Each number is 128 + 32 x the weight over its row's rms, rounded and kept within 0 to 255. Layers, rows and columns count from 0. Numbers have three digits each. The size before them is the row's rms in percent of the matrix's.

# down: layer 5 MLP down (transposed), 256x96, rms 0.0885, rows 54-85, columns 0-95
# up: layer 5 MLP up, 256x96, rms 0.113, rows 55-86, columns 0-95
down54 095:156149123106137122111130152135124105110090052087123197113132144104091131109070200075147073078145155132113135079090154137115105144079111164130092093184142118101132076164108143099164167142119092146168163157115163105122221180164088126065105177133130150136116110143125143175142128139094156153
up55 082:142146108103104099110140222152119141089098139078125156096108105103139080136102153137086129128122121091126133071130129133089105075125152123119160197137095205130128192112117077174159137154164099144115140144112101111081183193161106134162091107141158156113097185152135163179084116164130157190
down55 094:090184166134164081073101138136143143138139143146109123098121074100143154131108170142135142114156156124129096085180088129154119168117123063159155148065103151125120138183136147103087151153081126102147155172126141085155111107133115160060098193049103066153126100156116090142176138173083186119
up56 100:139120115098120076068127116131086134107083118119099108152099144146137147169137131130158192108117121147083133086117102140107098149143129146186146155105160155102062098145165136142115101172066118125119137128093167166131168160097095152152118124113141115112168112215123022176178138121120159220
down56 091:082095155135105177150171122137103147138045166075138106167120114088208097163105149079130111151173109137091155176117141155090122145147117062160113148107076103102153089117116128146129135078145146126057110113176170168155143076148142088099121097112146117166160170114109178147067166159139135124
up57 091:139105114130122124127070104138107141074185130120099169147162109112102130081181177134158146172124102107149107171139135124146108103117112149104182080122124158113104109129120070103124116136159119140133106158177132105084152190125096083121171135111137116138103135115210122201179054146243139123
down57 085:165087207109150114187148095130158083112141114137169091129135126098175109153149117101152089089076163131124187072102150133174114202094048088116092155153144082089105122146146162143173130118135157107102092113137150183184162098093154120113151114142145149077122140135090137094136143106077093097
up58 105:112093123079134111115132093120132176139118168134113147226123122149169063117203125108118110152146169135108150154162112144137165152092164114192183157103126102084064104124167138151104124092144123111109195123146110160041107132145169100107164158182155088099153146085119135109149113075160133143
down58 107:100168070157153142104125162078118121087117114126178107122093116120104149106129151132127104114080064099165048177144154155164143143095145109137120092130149144164151120141141136147079100116177172168121181106080183189163069122142096135120090135076135164145142152159122047136111108144182185161
up59 103:136067065119114084146170190089187129106147118089153143157110112147130120136137123150060136156117149150119155089144086119126147102096192125124125126126158132092173162164166133095117146101139157127161189143205147105121094108087103148198169129129133111174165195096122104089071102106113094183
down59 104:021106112133108120101056141166117126078057133134152104094120080137180161179110134140106195139088109180151170160122172147138160168178153148173141134138100147110137103131141136158151120130082196095138100120114172131119055141128119123111143128131121103112149096148164161063104172100104118143
up60 098:170161123090104142146177152171204183084146094123158164119123052094106114176156124132120139201083170124137124093129110127079088076143140094146141135108160200152130135153153068107119121120097040096145114159172147114129159149134137102149148108156117140130157111141080094107099085129107070107
down60 092:106091134100108089050134147169116095106174137096103109174159116130128166149107137120161101156167079150151165143168210162147117088193130096092111162141121124177107126103146073148084057142201119144165102104104173153146161141143153128109121121100068155122123087149133124119134100145163052099
up61 075:127113188105120152151195113145157132120147180126107139159123133109161109098110148098103166158167122141121091108138132156130176108133117135192115023141170113149089101082100085170069125066128059049144060141115175119102105131091140097154101159126146094159103147111126160135179115097112113126
down61 092:143197123155159135139088161171137123148149088164132115131109117072125140069105138108079121192164114117116110143158146127106148186094104057216131083054097089093164130174156170143118174180087164086148166152097118183125118134136119087108069161112096117103145115138100139131095131142110124126
up62 113:187122092139134146123149136120094113166109114096171130103147094109159104142103159128141140130123128149112155110162140166056160128138117072103120092116105136154139097074100162089148128116122088072098159182097155156145196126128065151157182118191073120122139116120193059170129109142079044161
down62 107:066125162143078135126134097116132179123159172161091101087104186114156067123207083150162156112112114173122167165096098094070128082135126139129153186103138136157081173155087127123161154136089111159173114113157087129093033138146083128104096161106101125146115135168137102114145146145172106149
up63 117:118106093158145111131093149115216205053153158137139176079109126108149131171138147142098155134097147143123093178095105142098126091132188144091166097114137123162122096146153100152133119116127128131117168110216117103110071173121139079152132178176133055076140123113093116106161107153137071121
down63 112:143109118158127217216139081124115129154119194120146136091123101104091163122164103063093082133123169105133176140133128129078132145151105119155133109107127113164127184145161130143116093171123056125160171058099084103163150138126158055108127099128174109150163103126174085130101180110132114132
up64 100:167134148079105152088105167140115190126078132132122153122175106105141137103133123144098176128130145162072166160115110138108117161143104178156158139152082136148167091115072111143160127093178129149170175102141191118091129155160087106131170113133146035152163115073074103143155103116216084130
down64 104:135111151092119141187097115128101111176118109137142088144152047180165052133171131135098150113074187150164127114109128123122135096083202148146123136160150145100137118140120175077123188099103106177064153167145140111150122085176177121062163176078116143104113124176116092107114107119122130103
up65 098:107125120096112147091198152113184122135124110120135137156111163095089132146179101090141141167116120101092123135150134152127095132091162166157102068151166158143173198159123101117120148151177116116163079134124127143072192167092124122120138129131056026135127104163165062152093112125192139150
down65 093:096087164130130106149141096129072152104163172115147196062095160122175134150091149121131114164126177167138127135142144174189111113115110117073088112051134113072125154112129147113132180189102150197115161075082142113115072145143158093134147145118133125135095094147125158087069083110150178130
up66 100:137123111075168147141126150117178115177107129065186132158134105089185127114115153176163123144138114092093161243081134114119115146180158136130169107129050123085102129026118113162098120118166150121157153123111162156128100130148126160137128112145138076172133122141107103128178096115117078131
down66 100:197119097103134130119132142133123157055159101136162095109097159099106108066146128101146117107172149173195102138087090112154127084078093128138090113188142129161121118193154120111120185206043086143102191133093140113133120103135103141099081093134154108123166150148120152146135105158152168166
up67 079:125111090086126122119139167179127206092150141126121109090115080099116140105167079113121127123097146122171081134189140122153140147129111163074106113126182138137079135189114112194176169073145137159121124100205146186084168160166134099099143142156113102165123078072117080184148105127150128138
down67 087:113102147120151124115119128170075126147198151186147131142122086123147157098106125134114067119125084149135104148152112141127093101139123104163197087075134124115105168078181143131081149125083136086143142184119096166190195140095082114076144155097130121053211102138121138138122153189113155118
up68 118:118139093128120165141220098137125144137129135090120168150119114092135099136115150175162129141115144141134125106122092176129123172122133212118117120106118148071135175064146095130147131107143160078115138098107114124110109201081055078139161117142097129215093187060122105110154117113109067166
down68 109:040055095110165140133108083088128126128113094160176110132049185149111155115089070107070104112135142123168070143125165161181128093154145121146150095151098186166115136152130077145122086146142072103086174107151159163167142139123149153101104121162085146146108148140155142178117105140156139152
up69 083:167149133125100182117140195078138195154144063123173110124118107144125050146109145134105164097128133131136126193108129156127146139070108185139149056137118110110112155069104130131107178116074091101213125123099170127119173139066163131113117110139111122139136144076118145142083072152107087116
down69 081:119078080122143107152161159123099138107155173055105097196096140126120187152177132127146128176155146097104163091132108125124134092217141081177138165160166108086131070122125137120167157108133141133122091111135064107130138178133134072108158171129101090155095205121149093116117141113066153132
up70 096:155102107095121094170122150153115154157165101146111170079112047107136126131137098172096129166116135145131166148138108139092137071129168193229114098101168144133096163095118107161103095077128172181161160159132080139104136189051129136108153123155156123150109099092144117110124074106173094139
down70 090:107173134120153150107102088100118169127123134156160131091182157143107144115117131095129042147115104115161101181140188130153069115119138130115111099191107092136084124154128134134096133207100138135166160123092116113137132144134096128183134142059106134135186169111149129114008160137075170135
up71 102:160113107120110067094107169180146118138118179116174183135150125140097059087166147129147111166126106123096200166183095152141131077133092109127157100141157155044111160110116105174116130115161116137101167176095195105080145168156138129149129128195100091129122136105199093095114157129112128127
down71 105:100098107092133119111087191115144144101155108126125138138142175189146126083125172113185086172125132111066048133073199129101149115141086136124134120182118134177108158108131109143133111130136142079100161132132135188221121100160138184121086123106109123190157123079096152164134111130121150077
up72 109:133139103109176089107070116134135147127126125133114198110109110087220078091109147117123106158089149140077116193110113164121153135125165118117198079084141139135101099107154120117088135073138117141116086158089099149151154084069139149158162180182086125094090167100113150149183096113184128121
down72 100:072093155178146105115158107093077096158088134131170106103092124105192141107095132112123124167158158160163132155141157148125138175095109127089090131139066123125079188052137082140104166071097154083135168117122136181165118106131093202149122127163118171113150086078108103162121120184142154119
up73 104:148157070051076105139123161092112196121119137088143192154142115189171132141159138193099165145083109125154162153139071152123154131101125168063144131130170149111131127089130088133159145076137108113115113146117143169155130125115115185092145161105062078158117142071085117128155085148116075114
down73 101:154146089136101095090145075096062088143136128088079076125131132114105111167070112183128155098117194140187109113109069086175109125155147174135123161125168160114115119128124141109110167158097187119131119061144146120179146113117108186087076202156178130149092116144099172154131123130129160145
up74 111:153088061146200182101139171155136137136110087113127134137083128140139066158131152111139168165095124119055116126108093143119074118148104052111144139084162155112128145104115148112105089138145099074091129142117142197160151110164165149212152177133088177156111143100121100091169079109114107113
down74 108:127143150104165174107118140178129074103139094106134114155177137148093120164203140133126084133141150162151099163134108154068138158139116122167120129043174137118102139132121154147139135114175131133052132147083070100118072169183149139141103101086145181120095074112127052144156164098136109066
up75 121:117159053100170110132131078123193177081106203152077106099065105090188143154206117139095123104110149154137115148139127149101157110115171177161161122092163120140108110118169080176132131109099115081164146105139143112133139164137168063151173102107137093123172122147101119082163131107153119156
down75 110:192099178104150137098172155121140127155171119124119140107108079109138188067113123082106159083126170152124192077143087106134092126081156137113059119105111107132113096133056112151144095070200108101140157165155173120108201139101172150113149145160143098148087132159122152142073139107145107135
up76 093:171067127141099106132136117166119158117134079096114146118136149108153082133138131059122167107131166138092121083109141127050089150098100077186110142116145133140132155145107112125162065181113108132128126072104214148116134139113120147099166201157055138118170134111110103071096169107137112199
down76 097:132133121144159140101091138153146123141171106064099145130172163126184115125093106170146108144161145093161139141088196143112100165133163079113074162194155087145104057088104094112120112160153107143097121151155082119179171099111183140187124044097109076136128110078111147158127156125119165104
up77 113:128062175149155115138153115158188120136066080141097141065139121152141086159165149146106127125148165193103111112145117131065155118125125130125143148114159129115183144094073075107085113111141109094126108096165100109158160130146094056165161163183123137142135173080191124113152092096139052158
down77 110:106114146144089106087148098106064143144139158111076187106128189115149139087124118123095102156123156113114132092119122047119117126180117124167141161157190111088113156105100133093119147101118097164098128158179113109156133207138174139064169111148166176182129120129106097154121073158196075144
up78 083:120112108114130113129136162171180185056083154141119103162143135047099086077115139088142170121099169222103099175149133142167184176135115177123135092133090120131114151154146085120137121117117139070091112118178156143115114121142128125172185121124156082135106098159140112159082069080135150154
down78 090:163170170091051159110124116125110081123173103120118145065178133180139159190121114154130175157140119118101180094126126138114052071113129095110167117103192100073141118168124184120108119120141155115198153134125099108115132117113161071102073100138128070160122136148116169108168150154114142086
up79 112:159037125113149106108165143134111114130096102131168172163124153085079150112169147156130166118138176117143119163146124095093080109103136096127178106136124148095092166158126051184136137169144037110107095105174160184098154186151144120185110135145100089121121115165165129119165163125077127096
down79 109:169158023147186146140094144076089089120090129138111102099123131045139139155119150104151144098128152141109141092081166128141139116154121142153129154121107148157165106078123170086106146120128134118152160188152059098145176157124131147172065175150163102115122079055123127149152191104127142117
up80 114:147160124092143162094123086131163121090142193153159138143091117138171131149090176135162107154071145168112168135119156181139101098104189115121150060072180102105128129151105096140103077121130141180104134098171118122036126124116089126128211181153099113132170167121132133136158095085148091153
down80 109:160129141149166103102111129178079110125156116114183133104132152109175148055128167162110152151123183115177132102120132151177121150106097152121119107153132150133089129110139137140117163140086103122142160178122060114083132190139158063078083149160074118146032110117070136054135181146116140115
up81 096:167146057140142152093129095147202118123118123138092135171119129197124126080163103123103160099106177103139162131154062137135114168079174162117142039127114179156099189132151088108092128113129116126097166126202128112125133140109147172127085183124088105156108140156132112104069124077089132101
down81 089:085099148085138110143155104146105142137151149129127107146102165106078111145164080177125090148160103041166108096112125109132143169122099076137114097097095140085129092112157165137141146107079195091097092146081113164148101177124104122154187180171154066127088130159117152178170157158197113152
up82 098:128130117075160108172132091129109187153097118130112135104116122073149124119110110227106185109158132122125182197106137130160142140126063139125162171126132143106124169051138106127155159124087129125134114125139137145083182157115114135202133145173112086118146160052127076183090139169153083140
down82 095:087092126099193064139156150119180105126083152145131139063133097175092136065130143104157163122107167162085137075134148171128168129092167126132128125048167121146142120111117174093110170094139155133112173139109143127159159121145118057080112147122090120076148132220137091095157130139101131163
up83 103:166143115122116143100145139108158183124144087047148151138129110163161098133153167129098134159167069094054100130150088151130153051063156114076130079140199191117140155129124126177135114131117121130166171114123168146115123124103100109128179131123080134145052183116141151074131102127133079115
down83 097:160133158103109126138127139132088137112102157106132166124137085117120136135125170093149174104052111129125142097163112144139153148146119129114138198166095150111238127133136171168161183087088117175160095136111103097105056143156072069134139139155165105067122083105089173102149167112179093112
up84 099:111112134074085152162156154129189120173107078095131149170115105107172092185113163166131117157148179136119201108136022118069079119155146213135105108126156130074107120125108156156146124099125089139123133113156163139142147162092139141151117130178135131137171132132148096087150081115136091186
down84 104:125152094139064119158153085159162129132127110135189134163149062163108087090135092183108128096117102063131064177135199152152146161134175104106141077202155137138143139085170150105095112110125129082149146120104118159112124122133111173168138066077149112168089125164113143106131185156104151093
up85 091:134134080138128116105124140099100107093116087090141230163121119127154152145152197110150185118132162112091139072143081164077135094121136128094135114137082142147118103098136135189103164048139145135131145119127145090136143175081067168157153112129166106125124192110140122077131194108108099192
down85 092:111146143139100156116163140105124062147113063142082123124161147151139167151102084121129202114133135122136139141130193122106094096166166145149129081134091132179107115117072141167123093161147215163172136110155165129108088148120095150082141099097111118107157046106065188177089111139121084132
up86 103:129089097100151108159147096130103112121140170152172168172107109133153141114143135142114106137132119118095151158169087143067136121120141118127124147052199126065115129093107105088075063122189179098127145141165141110101099134132119074196153122108101125138092161089153116162157107064176058190